Weights of a small transformer language model: value embeddings.
Each number is 500 + 50 x the weight over its row's rms, rounded and kept within 0 to 999. Layers, rows and columns count from 0. Numbers have three digits each. The size before them is the row's rms in percent of the matrix's.

# q: layer 11 attention query, 64x64, rms 0.152, rows 0-63, columns 0-63
# k: layer 11 attention key, 64x64, rms 0.15, rows 0-63, columns 0-63
# v: layer 11 attention value, 64x64, rms 0.133, rows 0-35, columns 0-63
# o: layer 11 attention output (transposed), 64x64, rms 0.127, rows 0-35, columns 0-63
q0 078:496424573411531488418525461533440454469516451439522456541448412526454538424423533501579439553469502487436572456530454451460433573528480491557555440499581517585511467553520517470510455561470426
k0 081:495504428579548456518497511432547565494488402445529530504554612482524539509560546443458496492551557462489414471581554458631527492421548539441462454553496510495511434459508448507541596541521550
q1 076:590583511563598537505455483482553491472522425451591597407498495599499493471456537511468539521549492573499439535609565591528526470516556535518467495523502520581448495426472490572461521535489480
k1 075:476543500446489589549491521509475510467490439487478461437450534536530480550472580490594565521410467480458527500449460491499524493531478450470498544564615561386351530499458495507554561560444577
q2 074:525406586487422446543498486553472506506528629563505462515493509454539562519456514468529461496457429454444597465479434455556493536569393550542500612495560467446492527492471504469543517407455538
k2 093:445486472471485421460439493501535528524430530522527463520472512418489561408604399414510519493518398521615521515535510449532454487432517456495475534504487548530580472466521590458509434475530380
q3 092:475395561431430505511470567531436458546541559565461436485530399392465496565470559424525481524420469472472507466489465479552473482579439471542540514511552553437418534557529416441550522494506499
k3 104:470417511538469498506487482560390472514469487478427467508467450450500540514521382411512420569483398445600486469443527490519512469496524449493476561470513523510560453491505611521471411439547401
q4 091:521525538551436501483560329493470506428496506448545598545516553514437462494499439506492404509529571471518426524565513489485518482457570498448447524410447475504598574508463485529453576483565487
k4 099:556436505516437536490539518456553585509502496503512556515490482537477501589350473516464514511518492515510507543509448487523472488603449503528580559489465456407458498389526345439516584525534520
q5 100:540476581485525502372493477595518624486508482520505486522608555542455478499541533500466508463539555558440529519552505494464426478537538387403498377473475541551480517570531487466528477512565470
k5 112:570535452430477584470525523480588500545467464473469563382489539552469433494558537595441473527424586481518593526648501471458489505534543449467466493469526532515513415474513497440537452466497472
q6 081:500432380536531475571435420558499452499522500442458548510416510513547563442486493509592520483430476525529577454530491532485420511473435569642522546548509501466453462451468580514483441568485491
k6 081:471500473415430438458490493515500408487558512572368481498514477413500516517473484474591474477483480433556573479467496571385479503492435427540443509499481466601463448483552488514480447382523477
q7 080:493462445538475590481410520539511548603547465513499554470479488546456510474428537437490599562479484498535546441498465529544473516457521470442422408522447565415565522481539504491414455373538450
k7 078:564436473569462490522414461599418494490438445554499620544521498535476490508464618505439549512438496522449508452572488498526550588454445549499552527518623494455546415508517512518496460487522549
q8 150:544563579518507532512458446498630499482451454504518558473532521561496476433536524557431563515539601513558420533540552556441535476461501486382466443572472485558567483485472537583454497594469508
k8 090:496574488539527541579439421481625480478417550534500455558484497536467512462492499493546528489559510396526498477496489573487584498465557522443505480503499536518501470538407562532462457521424673
q9 091:529468529517519522465539543435536407520452518529458503483467573523514525464495435515388523526524530536490391526485544549451484410450532485573402556545453564537523472430572487505385491494432389
k9 099:548508488603559507536545576495388482505472565504503499479531576529373452431596506441603489490511508504518442487497573515565493563422502442425455534533515407468476468467536492521449419500514480
q10 091:555533436465390505428559490504478501557490445481439625377503496490515483503469548549540499602504478452591543543544493473472553433508535577513530595426447523476465565559489557488469463465505463
k10 096:490540458492459457490563453450550551392437493525453555530580491480553455586523469454545467513468538451504430554553534590397536519446490531475559533549476514564472628512500514482588463590542479
q11 087:459523617479398486501508439491440519507560533564509417407492497475449441460454489433526482521544565484544463515435523513429512415582566459443431473619478474549519586498539500519460483505442444
k11 085:470513494545415468465485450543469450535519498520408478436560429511479413487426512456498420481432498417555559465462537497522436536585497464425492554529525379524521467474613486480457454486594445
q12 090:498545558505475614536588487370586493494454481481406593480476510513460515569495460479517570533510576546579474440564448555464515487470531514542439514548589532538417494496440521548483499580476514
k12 101:446514561469544586550580471503498530511522455499468472434453509436505465510582496506495584574502565538557476466468450586419447495507550489536435461576556561414410574420481471532504566585459496
q13 094:547500535547444424534493556400424456406572466530476488449529536506479434545565489463509414421567434504480484560486491413566489470595500418489559468429559466495542438527528450530551469469562477
k13 096:481475414436471533436515549461464413454571587488447450509443487536590497546478520473442500513467498423446497480589451474483468520402502549534597476484546537571545510625480497491607500448478483
q14 084:503427466552453550527429594440558421471413521543511495578608524543488501401560481484417461426522427507525460517467538507491477387503479515604565517493522463466418462482532466540536457515486514
k14 077:525557529419571599492521497537493497506552487501458546532472457425414514384577405510455509500550541507470480554479513486458460403522398504549447426441515534517560507439434489560483515517427586
q15 096:435507553516515452539534526577444556458483484540531465562524440426494539568466469445491421464458424518492494479512389451590478463596572584548514461436577420444440514510522508464520448449468575
k15 089:446473517492458493491493464534436599537476474514536527517462610563558522493491484501484394525443592535520387540510493514457595519548548549489504543483494471526580584546525559471566519624470417
q16 087:480465471506471405388540527381561464463498530489500484505516526462565479467542412519375477443438465466450444486499555413518453401512530435592542505448416499493534501434500446507455490466512535
k16 092:580447466571511450489554566473443448492462621515518482588515509494586450500405539520481442444585415478447557467530512458490507449513461517502593555446536496516487428584507451418537475501532569
q17 081:481416563527475485464587483642433490446485438454523517506457455478446430524441492484545478491409489431468571484445497484525435488603412429559471536475485507458493426427500533530596478504534474
k17 093:486503505483515490452458489463518529443537482532559518537551574543546557513512553538371468386534596520421415603517505516456525564520566548467467468520490408540573464518489403527412527522523534
q18 089:556477518573430427532419453361465569491538536475612471490502515540518505456511474540435462479561572539456437509521454520480530537416542545446487425462447436590530504538526482525431513431560485
k18 101:487457539426420438536510526520398473464508543587506471519497402494527536547440505373482540461440431474518543441452455509456411503503442463541460471550568507419431448520565497482495543389493515
q19 104:568622573480365539540576424505468445580495507496563510533556564470533456523588486563482420499469590471447505492523468586465490462514543516477490581427475431501445534529486520543511513446482482
k19 112:506474577450414398463478480453545464569506491545523525431498543480520558561479493392462577546469489459512527427510412432552496510587474574558532582529437539516475391436442503471506528441502481
q20 103:512607550543490485493446510455527536413523448448569502492565529532499583456545448551430479477558591521482417569538512540435546514483605527440473422537431484565532538526481516561402484563532533
k20 099:458545555507573520501470475511487532385575556462554489521546514538455433482594552549405514451519599503431493529526523617496525515480496487489520343486501506451514533558543483483530570593508509
q21 119:435559538469524551539439416414543508468501440389494450472450484562546519501547532482469568486530569492512566502502490571511541561493601466456390405604562524563557538502480517526482478456471454
k21 116:444518543487431542485414378418583550483468421423525520448459563495476526485547494481509574512513580502546520508516469566487544615458571476440465446517521558594521526516521526479407498486481421
q22 127:482452449434500472501544578537485438582493565546462531525498489448556491535462516415525514528437447508490606407446464435574471509585375479578557556554564510410447487485487517471557503471471485
k22 124:515447439558478465527557563450459427560461546465487532496490511457559504495439489477492459530454386548491504509470564369520469423534384532569553593516546523416511469447590517501476521475576507
q23 100:616543591501488520465584453501474454489460436554488500486513508511605509492490561511516452445556537490436561471590456556533537435527569458511549453477496443558473494563379515546531599448499569
k23 122:499582588480535462472432412460593494528504510457547490462476502578508600518496494575455553497513455500429503481591477472461513467501470451476531467451368458625507520603442518519455523441517524
q24 118:512432488421495537516557514554472495522493522542468495533559409456525552494465508449575577473462463491429611422506456451571452523536427558610577517542528457400419473527469469451529535510440545
k24 119:452451534528431520506539471511442445564485495509464542475456502544539508500449425505554491526417334489505559454495540369511430484562416496573529524482453523426508426413518529467520508441555477
q25 095:539472421588448474489450551478600511552491432453441547519487585522522513442536592471461460539503432491587462493463496460485539426476573497513418552402513502607520451459507497504470432465555419
k25 098:496493436513458482547552575464535516527426479552392595563434570470461432528579532488555452476494534509555580455517500592455535478549479464462537541475529503559499385538496396487551467490584523
q26 103:513557510504537500425493491473472459453477552444553528566481532531514444539481429541488597493470565495460551465595478532496524601382409427402556447496458524448616493554488529472509538425527512
k26 081:596436463566481391510482544427437466432488539423576464486520495537547507550480548526475567528571449536484486454597491450645578437475479469474513506487454542479533499537528517449461485420471560
q27 089:512449417547461457448595423484442482493512420461531441513434487493579552513574508557488314530519471529524439504493548494417523457545498570529469566474477411531505484475544475544472558523479524
k27 107:537435437493546477553575509545448444451469492503529458560467424418484562543532452503495384483531431437446512490480473587563524427564487356527547524436543450486482493517545458458490540542540575
q28 090:526562570469423558450548465486460529467499314547536506518561445490511427512500476438550473466497519498527529536417490458533504507500516490454510460578554375528473550483497393478552490453489588
k28 101:466459472393540506410508456499547489446522401516468508430468438507552471496546515472530488501387464504596560506510466429495417531475539473441565484603553568440537467427474440465560456506427467
q29 110:588568472553504577470518503443619495516504484480449580405406556517444451547445528548470564557476588475591509476532531461533534454457514432478424489538479585512501577502468539558520466516495434
k29 101:502528470530504491500539570475646553469507535508518571499473514534495611566452574568463579538508549483493440478528498464397457488456482574443438462506439481522549618497549496538420452527473574
q30 098:537511493479516520450480543537545451548454551504495579350464472574482449425423532497483548492411601502540536461445471496493486474459490470390511442598478558485462482550443585501581469561514498
k30 117:432592466512508527531549520470599450444430436398439611413453483549419540514428520590491543536469544426536487539440499553501550489469550487470450474452458536579510529505505544551505465532496564
q31 100:457587557517467527559552438509457496392425374503495490522532438465511536501468584528486396442549472441544518573442526426467466480600556537501476461479590397509510530515501448511488537472493507
k31 095:506439441577546473544554515497508535383451495492454547574531536459439538555476495448658415393544500515491534514444544495512481447465488478470557500515584502495571446554503413443534475473527551
v0 098:476528483413519473486486567448433500457536494459433396520429526467459548398443468478430608474448532470422446486570540488480433461426507509503462537614461500490423591477491513426466536523482487
o0 113:487384470510533493490424545532494452475564580514496430541476435510534477436458554433510560512529510497573430503429537507394486475477602581486372525473479456496538526499539442586493466467568446
v1 111:620476636387543483470401499482473585487448472465517422524549449548499505474440501542454597538492518520455538484456523445432437430516464541401469545457543552553522490457512530479484507490527480
o1 110:485429581434447447575438481562469427564527493437548467484608534528456440501499481504472547350568503411506432488461557517408420451460487454439502516464478451471505444522488495488461508503549525
v2 107:586450495533550546561516524442497547494461556549540518589548489502623400550643535583475542480496541449519457535410518432480482493471517483538557509499589465452532450509503450550558542473491458
o2 104:553498485457530457512537493540474513609554414463464620491453542565464448532413436575479440545466508453418579526543465482490467494573499437507561464568517552440515501549409490479489565516576561
v3 096:522419422436612628494517608470590539518551493531431554478508526472527452517567418503473526457432569557602515522474509528482465490426532520528478515526526538475546403501431443493493486503489468
o3 095:517487494450525413535499603611477510553532527493522486490474469469463471571408434591476407606471565495460501505552498481483498545535619439453558508477491487534586500524429557468464572481516565
v4 113:429469538410463419527466578551547530485534574493536461589560542448521466486489484491576535492487510556492504392387421479481435469613457471506502426509437405507470490528501498492542559526475569
o4 106:523452362486486583542484499474601503517469560528510512517495419531479487485541445420563527519521595477492624486398447529408499479502409429481540444550495509548509516515463506509533394478483504
v5 099:545467519523555544515482478382454595623605463431569517536525472503605411485520519498471491481528558546490460530449565497439454470521490505548454502453575393488531460517496454530497506547573558
o5 107:558518476449497481525482483506395605571623483442475552499521559533397451536486513493485459531420543448514559515545426481506473479533498437402518489465514497475486448526475454530451497375607544
v6 087:467489537392570472470403531442522582482449552479454469611510430524477553504529472414533510425490446549447548487553523457434440416491480525562452556554504455505475497433537494397463513485435554
o6 084:536399424439551552507472630449502450518485741537489542487535438522506502449441506497494519526514468471504490541493451489462496472519493515512443482457521470499538410463554532486512484560486522
v7 098:577431521511543571407494591466519519521557550448510497490516546605507544507490536517478533454521529476436531448433555427460489392502636561483455534414487445418578516485558518524495528497459471
o7 108:550450479462521447529461557508452521461591473437562449489552533563450439535552477550493507471463507450498460453552511414496511487589594493409600551489575596498398444463488482444436536546508538
v8 093:472428434497460572501585455475430521505567478516471523470523414526491449414508472572440438505474527560544508487493581539456502406580520468495410586410521483460458478537458527547453579472578434
o8 091:545498495533511504523599485534382509508538491444458532463555593515379459541426539533544401587422526440507536465515530472513547513561518437419555471383537515501480568487443548491525547479505501
v9 112:660388570475469525550520506444520520470458472507598558529482431506541437524502457473478556501547516462501394577415536515546567445519540502465478451445594475506539508450456462523517509515580496
o9 103:479524590498490409480543480534512582513525370468423500397503526455409467559535486547462571367441510455423504474496518516554474490565549425442505434522506545479535467520448475488495496497583472
v10 098:580506497401426527533571513364535473493510530439608414535579455506538452507555506479441568540560576481438484517542528454446501506514559509492490476375578493529510461529518483495461526504580513
o10 110:416499576491507456486489465539456622532490375436472521485519503541438464477518503527464500414573536434530465448467517489515518398524509535403454486513483476502590488504528341491503451512525570
v11 104:588471520456463492507481545439478536481538524451552471563637529524545561486476480449493538454534558555375470532564506416479453481592528513457504462519519451510526535494510423497509602591496611
o11 114:569429476485565520478463511499484568555512417486487553485508457540457439466557535417519575337562587517482510499536372487449519432519566528492428461503548504519514484543536482481518444550558565
v12 094:523542605541435440494542482548474467458408493536543516564431570526469526512485527430557610475528516502391441564546404493515562531532446463498576469498480589446466492530522415498563481452454526
o12 094:452524534485546539480517522501542485461487444533531512499411443473513552511582554499509687343555476492431521477497543528493502503429497499514455459634507461521477489533543458557577502539492478
v13 102:479499450474529501498460497428532449468524448417487505409471405478549441475532440540411462504530524534587527599451537527421417494502522474481444521521551540470621581460465494537410429543527445
o13 105:509499610470448392511545438506473490514535487430487485475443554552476497563510492520404400510519483467495414504515573497586542571514593504417489510410494501476594490533503442530557455444587473
v14 104:509501555498473488489480446562570536498577516592569396518546443507506610457394557526537507494502488534454500375454428460473487503473393519483459459440450500524436474604517467463506452548532494
o14 111:552477458455462544511388485510553520415484499562513553495554450536519493521487550487597557415505513467600519399448469486408529426433443479513462493518571512455455516527496479512454444560413397
v15 092:529476384513507501448461536588489543527537566459460379502556461501428500456520425537544463462504504459430544435459439439459437428528452482562549547422515451442485500600544446442545473530523544
o15 095:578401451494477600505453554481520432472463612558473542549546518571498455465484489546610458583518532532502458483430401430539487449508475478448530546448575528482508519464469517481548550597488535
v16 102:453530510465518468607426468563492521541497509518626555520570451495439534463551472502452450494522449552514513637560479518430506616493536474468439466558510478505437579429548457491497569514457549
o16 092:466510514502574502472455413467548513429437390546574522449427473517538447448575572426448564402527458547514567541558477555521473513463539511566443513414468491533591513509577460518493460526486450
v17 102:367501517623487462449549442384555502493580498530570447515432385541492425498555489537467478531550542537544484470572571462483421522505495425539473495462479440513518474497508553484464483459543447
o17 108:527493471583557449430513555620431539500491549444411483521493517534470457528463555557502459535553507510616477508507556456505505492475364392468493521442499533513476418402461465470492483428472465
v18 089:467507563613547463448470454389487594457496530394524527504446461577502491525401508503556370488543408493454486596524558470475527474526468536530502509510472549431467428494535447462461477518508519
o18 092:538520449430490530449563572447428437563504600409444495440487471517544479530433562450463530523496366507451540488456467486532537468512449477501458547445566555508430449385542580494484528460502519
v19 072:512536549584520491430494401447513393481484532526552620522504533581531461531552566583432550547515536470476506505563545466503522552440540525506482509389493553608518520531453518581422524502510537
o19 086:484539522559437444535537414528428592478512331485427484458502508558499482501543496521424503405519457526542495533569514496455492535486480530494519597510492488494487516359485440570524517575511558
v20 091:577474569479471590584483561595595549556464454501542519530509538545457560490585528489555555500481486524578486444508462411596484562497477504526496504506508548517436492541423571519564574599490534
o20 093:428559510494546455615469441505562553492529428570506449448528502521510492507581509520527497440542530499482573498565442485400429466517441477517514423523522374611444462495511510490448598558476485
v21 096:449537401572550594452498498461601428478551482429496503515495472507422514404494455527405562508498521520482478480562520531510440490412513557509442520602487547423456566429453522493466447509572455
o21 092:516525520548538401417471460478445503465530459508503420589413558521543520525455559566493472477576450458563443550536524505533487538451592546414447567397496511518496538534552403484447564500519444
v22 118:470622471506439509505580479571507483549410471486467592461470567456549568537509567534504529550499460488517542519568457606467527533482533566470489537550501483556549599475452559550376444500510462
o22 104:495617565508493444469507367520475494484510397500545438516531533542581563474566536541409482487538439556463502509575496483539511615497481603570465537501404454497480530532506477501494462510472428
v23 090:511500509500523486360459595466497558542546547529482436522509451514503509489513534484412515480382536438481503490528473483443519453379519558544459512653553465536590456478516501452493547519427523
o23 114:481462421467491493529392542541522434452508586517485522550492458500507413498490549531420523590491542504571359491568465448444440493465555560517511522515525456526488457484537530479349433539523507
v24 098:544541475551602523569492415465527448450555492531552584424382575510472500439529451523441459508462535567494523484511556492532542511553467524494459474456491609471460535455458532590501422528573420
o24 093:469543556521466409505595419506443508442548356467472492462463536497495496567498482582564445439506405459546474563509573530494553534557508479494543478422495510464486548488569435500459610473450510
v25 107:443546549522602529472440522534475336548535437474474635386533491453451462510452429549519536532525450503528476500480583453433473436511505501466439464475484490519534486423479502541451510490550461
o25 099:427507575484466421476642463505419601420492461447542449564499535523500596528519450477460477434544472501505447536517552453479459515521577445460536630429450519502529515549526514552508494517460469
v26 102:493608548452500463556542597569488430553471397575455580480523529467548456574453478455544456477514518482499522472556469534545531609520553556496495486562404504564505585457513445457465522454462446
o26 109:445533473502579550497523443428516482455422416488590541504504455465595604422523403503438520484525540593521469499504496535520554507466565581592508471518413475483513485567584497556523430480506502
v27 099:510482589489420440535441485469498423405459592550561456467561507516539551553480553527538553482489569404454461372497503515522607500509476421502494422435455537551488529511497451490544526481426487
o27 102:466455497475514509553523453481608513437489374572477563472503425499533474475539527458471595424530542452553483445527534512455492443492445504500551444584578554483436517505488415456593442591460462
v28 100:424480509561546522597627457485506568482453550588488474477544441383436498483475536572459377496500456545532479536513471541559497490496518536570530565559553493426587498469536435479483507495460523
o28 094:499532448490505521508517575450499516558474596501485554458467438470538517470359545558533499637392527534539483509494429538580514432475472506553550475496522490501541502556439588518386486449524530
v29 120:589450637433586470448388489453528511454565462481524516487532500542549569532520485517433606469528566529494404492490572434402504476512527523456425437509498570535535498452473495538537517490494495
o29 100:529464596498473388514467454521503491486537408442485509423537528467467472527525502517437568353591526470523424542503619454402489479471574445458488476508509522468506483506544426441499457550532527
v30 086:514445447420528436456444492444490433478503489510449513471563457495556407564426380425484505557573417460487526514459613455416516463540459497473438502523572478506442517476543532473413455476485450
o30 085:485479504399456554464525626467436450475481602477446551494533511514488484511399430453467478617522490492468429529371509510520507486594438465477446433443474535513475533508529503512559463489493417
v31 091:557535510528484465607511516508480501473534494516458577572503509522619399488522476487570423544495483471443449493514475557555495510468508515575620483461572484459443415600502498582552498441470415
o31 095:491534440448499529483593529558469441504533467529448597503479511494425496519422418551586447600420492457443594543480455485563453522553432512474519559533469479506459544534441578548497509555527600
q32 093:457484483505504467527462414572481557512553386445477474472481486517432503537545532492511482531531511540597529502503527494480532644448529563441431533549618479527539470392494492505501562531441613
k32 106:472521582424436459461463456461523538419462459535539464386512431561528378541477550556562521454573506457458481504525520462498534482503467445519491431407570563517459545563526448565546516518573557
q33 102:490522544518579483494471474584500477536519466464467535448505395578515458424508561454579594518437532524546575507402540540541526582513449464451400534617535501470533465454551581472516526502458483
k33 108:477522660455503475471475469412459484411496476464467481473457420569513453476401515562542470460505520460500423504463561515505571494519509384462537485458472584598441527570534442516513484513501558
q34 101:444470535460469445477549545427462519479492468526585417537465471386497582506462477497451363408535511477444452460547516535574434439492419529536549531493512548478599547518532426434487528494520488
k34 090:491551520488551422502532540501441489604472440455441509466524588423528534457524499476427462542472374480508524438541506555512534563493512559511454574520470501449545424376528488493462402407463497
q35 119:445588481506559541475507515459509417398486435400509522406435563499577550436477464549507498525550552537571502490495544508515479477518609552465463416586480557540558482421472489530421483513460454
k35 088:471508503534516538499418529464494447455508599497450515555456369502438434499394518526529456521524535512460476513438446563473484444563513433433552491428597457478396531515465596533549466521551546
q36 088:522475475437434498509572558491407463479447537588508498528487525475552507596475497520556498529489411539558439502496387484455459494595436429495595594490484516469488532426512555461592504459580528
k36 101:498444515465450431469522440488557547506508519504515461576528611442573469590469529484553416451536498390492458391503493537481532487483437440493583546521503423523507483542581403410476489467449492
q37 121:496494537564538504488513461535525462523532443412508487477431440445530508390496457514491467536498524488475529513412596500602578498436499625562443416510494558432534506454524509594383508482481478
k37 089:492515434474497438416542484477520403526471497473381525456451426554436529435451535445462506603509510531584557547499441514417494428613457491410568503481463448514510542453467476476453473498454472
q38 086:504468555518490474378489502468406496494486474476481541497429449521503482420477501501417531556452497419519469589528531434570517589474502418374429492536485480552595529479403485568525487466449528
k38 104:493508510532513518456505433533448544462514430466520473467476466526354438366534548582514466484510536538509510532541526477488555478568527480412460472403414546568525491576445567558521452541582477
q39 095:578481379533571497473541518478571407489542451448441534526522515509512545490422554447536430507523421536445599482474576483565492403519487470557544559404451463514449439451515445551482462493489527
k39 117:618450413515484451573468549488459437494447488551481542518548531497577554534379537384527540550471429521489554514483491537606436422492506490486512557524546421527496506584432518457456485485490527
q40 098:494441452486343487434544540543481486507495527540483440547582428400474505589513429435474435482434492504487489571510499461454423475499464472561604560443526462471451496551541417453519513489533533
k40 098:486396498483329447448504465425519518491442533529497456539550525451480552543465429428497450481507400548520445565496508488592490474513482498537551575541499511506495545446582422497579537456557471
q41 092:472469481507557449526433544605493527576554552383613473507565532609480481459576558601517568575492480487455542508510523565468538478494434532461511430535450553448494483477418515490519470520534472
k41 086:480473447456501468463476539612475522573478594406574464447572484589531494524489557507533573508496527472495644524470537503452459581434475510454545434556487513495508588465487441435464473510452563
q42 094:422543538508450590395537490498542445523451569424474540553421502480508436612428531440517414529445407457544556423493529423557493502528472453503484556449525541470461516489538500437495483414502495
k42 103:561547581533486496513520596485496484527542591550562534570487438605436484464428521493516497524504423523502543495455562530491627448539479465467511522417451541480425519496451479549446376442543480
q43 106:453534524459525440534518511456521577452607479468461457435440505500542488481430460522507425468541486534569459429444549438531532557486414510468467606465564430429441545431587539548433536495533437
k43 097:535503474463559455666437559545476599457497470463503431443546538463572487523469466494553460480531440496527493509418555543626504560432511427539438478535548547470479554468545467534451527478547526
q44 112:501494504463472505480521529485548486451416581593491481570521506475476465602460526567499434579497502451520546415489469537463522465457516465546644464413512497546483471626395540489575522461486499
k44 119:566527536452480532450489601446571442511409551588506467591468456480514521475491518530478548538457526457496558397495506535550433461522529547514604416442459553493500479566415495546609551484525490
q45 090:507523359512515570671495543490425497485415435468515570547480507480466546442480437522466481473455531535457421427478576443552518465417517494516515493497485538429438509506532532565516553507533551
k45 108:524502431495584471637566465508401492490479501554556509418522469550559489528511495563466547506528404618464467547502545504538494455500492564515435485531398493469483544561453535511402469551559543
q46 111:457509560425465512479509509565498537503417452479474559481576528468439445547448551516451356588436480526570513480532564531596491514505502491521513546425441382514530441454536432509568488467549473
k46 108:482519470453473460499411495473553457389409491458468555406563524568442413537458590564532419541469431520562578466467512539593577542528508478524461481488488475506522459464570478493510458419507545
q47 101:445491475519472464459420508413547596515548485464488495457510390538507555491537427440458545496451581516460442549445531500406513467592415536504447514565519450539487360505500561483428480510468485
k47 107:491539467446520379555439475454433557485528507519603498507521418480503571496481369474436397478493549435397462568507490432482544468597480499513489477552433473514538537492506456496460554544550509
q48 091:477473448562460451529603517474396519465512586546512434569501533457553487569428442533409456531538489531402424542528529406465508452515463540510576532449528489526499449605484442497449507482471563
k48 105:500510564449493509508511530501549437444531469609510550463431499511492437543452554540489505539497480602520521515595554563408505420490492557567490498355498435570466439577434579513527470522498520
q49 086:444374487517548434485493530627486628493574498498521477488453400447416481492503512433553512513501605521470442500555465453544485498429484567474491516604470560475521506575515478448495515529499540
k49 108:441507489525450398480461479483537513518537479548334477500523444556443535483548512524543490500537489546519551467579496413433517491531547409519390464480518607585447556508453511523542483534518578
q50 081:476528520547496487558468599395512475528450500515522537416526571593516532522569477563417510486588438555434511478500475529466510460488429460506504475493446472547433556456520507530480470455656407
k50 100:480460505468550546459548419462552474499521494467413501529487479469585493441581565507399619542488461500548515510494490485444471547497470630461547436622499540406539513433562510510473494450495449
q51 146:482462472445473565503488497518423551486465550559498440515543464483512466610532631394495595412503510496409467548501457580478440497533527494492439546500534377495456497457486455453537529515469579
k51 073:501472479577452514502463524576398552531531560482578470469554532541465571556536408501494485453491497499407503475473484455555437461618591425548414410522510529461490439610501532510505471482526494
q52 087:446580504511518519472518463408547444498425467516444604446506576539470439472442579532535570488434486533533499560556509543443523442498485491439455540464616473534465449447489588537593475570518446
k52 093:532531551528565520526405466550549447515498513490581520476539427580421417525436550572465517469468630460404517491520521510465570440440493466459448451484532506491387496575526467493555505540440531
q53 119:501508507501493516588479513536467503507541505472502407525464429453543512479498505474510557466496466545476477404431495431673546551472374515566502490546519529417490578578576518414549501446487495
k53 097:490502447505495444484532407563458519500474475469432478513500572415425574456537517512525510527496518511601550501584520454490529562477515543514522603534403423601626450460539529466423465509491447
q54 086:562445509443493392474510607567560444527560583448558459441523450515542631502531460450467527471484499464454451497411479519444460498529467499520601535583405515474520525544493482445429523483486494
k54 093:474543390472546537507615518557532475527459527526571480513423578489495605516551508473463544572470411499568604436518535467473445454446437584548512500593446487485488514524492556535439515466460467
q55 099:403499530441529470417590506596479469506562519420489457452571433450533507432423526489515445505539492579567556423514492465625446552521441475489522508537490555469480528474538479466520511468416414
k55 100:484466385502534512458527495589441436420431471510471572460478492460504513637457480536584451532514568428488544428529560519537521441414500484580545507502506435525497542558439520575533552459547500
q56 081:568559549508544555553544470494570510468509471388523577397475518481440469472457547570466468494618549521463532536547492475563555515463598532434527530485442487551543444435428502555421546557515492
k56 100:502505533473536536463496472460594457417425476466469532485469452519421443551425475530520512475546551422478464473517483493489556435551528355405517467476509474580433561560397558547529505559546454
q57 114:452488494459468509464443548513482433558498482557522476554467481546563458435504508505529533530473427595563466410456541487604539488486398459448461557512493452404524549575539544375402468511509467
k57 118:455549500500426528479471468493489543618634581460519441607521558512572458436532522469477439440509508497412486446480593499529545529508380426475534451486454476453479502504506424450499471496459507
q58 111:440484495540538463521507417510484496570573522432518510442450508543508510433445550517589541487516419490540591490486548452610504554545401483405488542520558553501476479544564487423539457408442427
k58 096:508608562512519458531525508585530563598526470489486544462419480612385451430492488559510604504502481524559532520450572492491560543517497491484474500467466562536443572467552516560509399547528538
q59 094:505471574522571445458507441520482554428576488556478522464419460458465477486440482446526470527481401514497595606470448406571447565556449476424461522493504580455565486521498516438546435467433503
k59 099:514541579505519560475511544451550512447565411517369547498448499453455465370480526560465535545495461582573485537552491488414477547479544500476537535439538554489490500449497615537547466536529420
q60 101:556435504498478350448449524510482465533511493420569501466484487559501567408455567553494475472562505539432493444593579515579521488536460534459588558536432435541558462468487461576470509539489537
k60 112:422516378515513449460443425539494475578504500435447491503510568528581611506521567505436461490535513436455504468492520508573529532466523442509495492574474462516466527518510517534473526494370652
q61 146:515495546508427557479531453529506517440464550544526447599591550547463467545512452529486478476525594430497454501546477578387563497452552428545536431479515481520429521496405457521532601588528538
k61 097:482438392388492495469578533617484522498455559581500453559512524485550487468513419443520514511471540455495529446467454521548482464540509453476528491536533541356444514497486468477599588440479559
q62 112:536533524502521439543464431557441498505515474572457423510570403495550452594540504465531510492429490539474549429363469445579545434495563400521467460526509464525511470540552415519588517466502519
k62 100:539476493437526464503595408594510506451527507530481435521531468440500455539486473531566417475475434531510618438490504465485484385537526509548523465408448547475495471589417523501620558502488520
q63 084:565452459564488551584401527513487489586513505525582511521571498630504571467550508572543558458512495523537410511517552559407555456431480589503492538555488410507504460458507508516443555528485466
k63 100:464409519499471521566469418527372519561501550494574403456529498499501522551445512487481465390494473422421512480436482451503482485557409571492541514558485445493530512544573461419469599498457514
v32 086:496461385507489509536499487472583429405535616561495566547472488447563493492529472425490473467476575467512433624485491473431480468465432481486489569565557472512572494528498392462496534477446455
o32 111:570460485485547514522459621577538436535451559487527512650515419489527466503358535557513520592415437531516523455483593497540475526468544445497449520555485496472488470555499536486532469513482461
v33 110:459480363539477437512495532498478446553485454460434476566439406467464530508542502494499499467452403518473469473490519408497410447552452464573547515628479494453490506554555536457442529440527591
o33 101:529492497473524567444561563463482478505531657530421495554471570516527490520439414498546481578433473556596552500438472401533480508551393382515490507445490520538505519457514532548539481500517485
v34 089:391464589484498528495473438446563544476507486513514421476497444428555559496544518422539411490438467486482542512488559386507512547540468529499489457550542552548472459518478573428487657534457466
o34 091:453553464471562512624570560548497426493418584467527558528559502456501448509441447529527492581583478546461562524536488461541502479502475398512455505450465493494419416474507448562510486561580578
v35 103:494514472529531581491504455466447515530555495551509368461406559549416558460503501542521544508484521525453495410562453433522513574486507608496492432580468521435495504440500624447538507466451442
o35 116:416532585463593496480541400518451543464496407561508518507432523428443416587482419571517489487467537485544509582552538394475490443525469496520506459471531526571531510581525446514529537444561522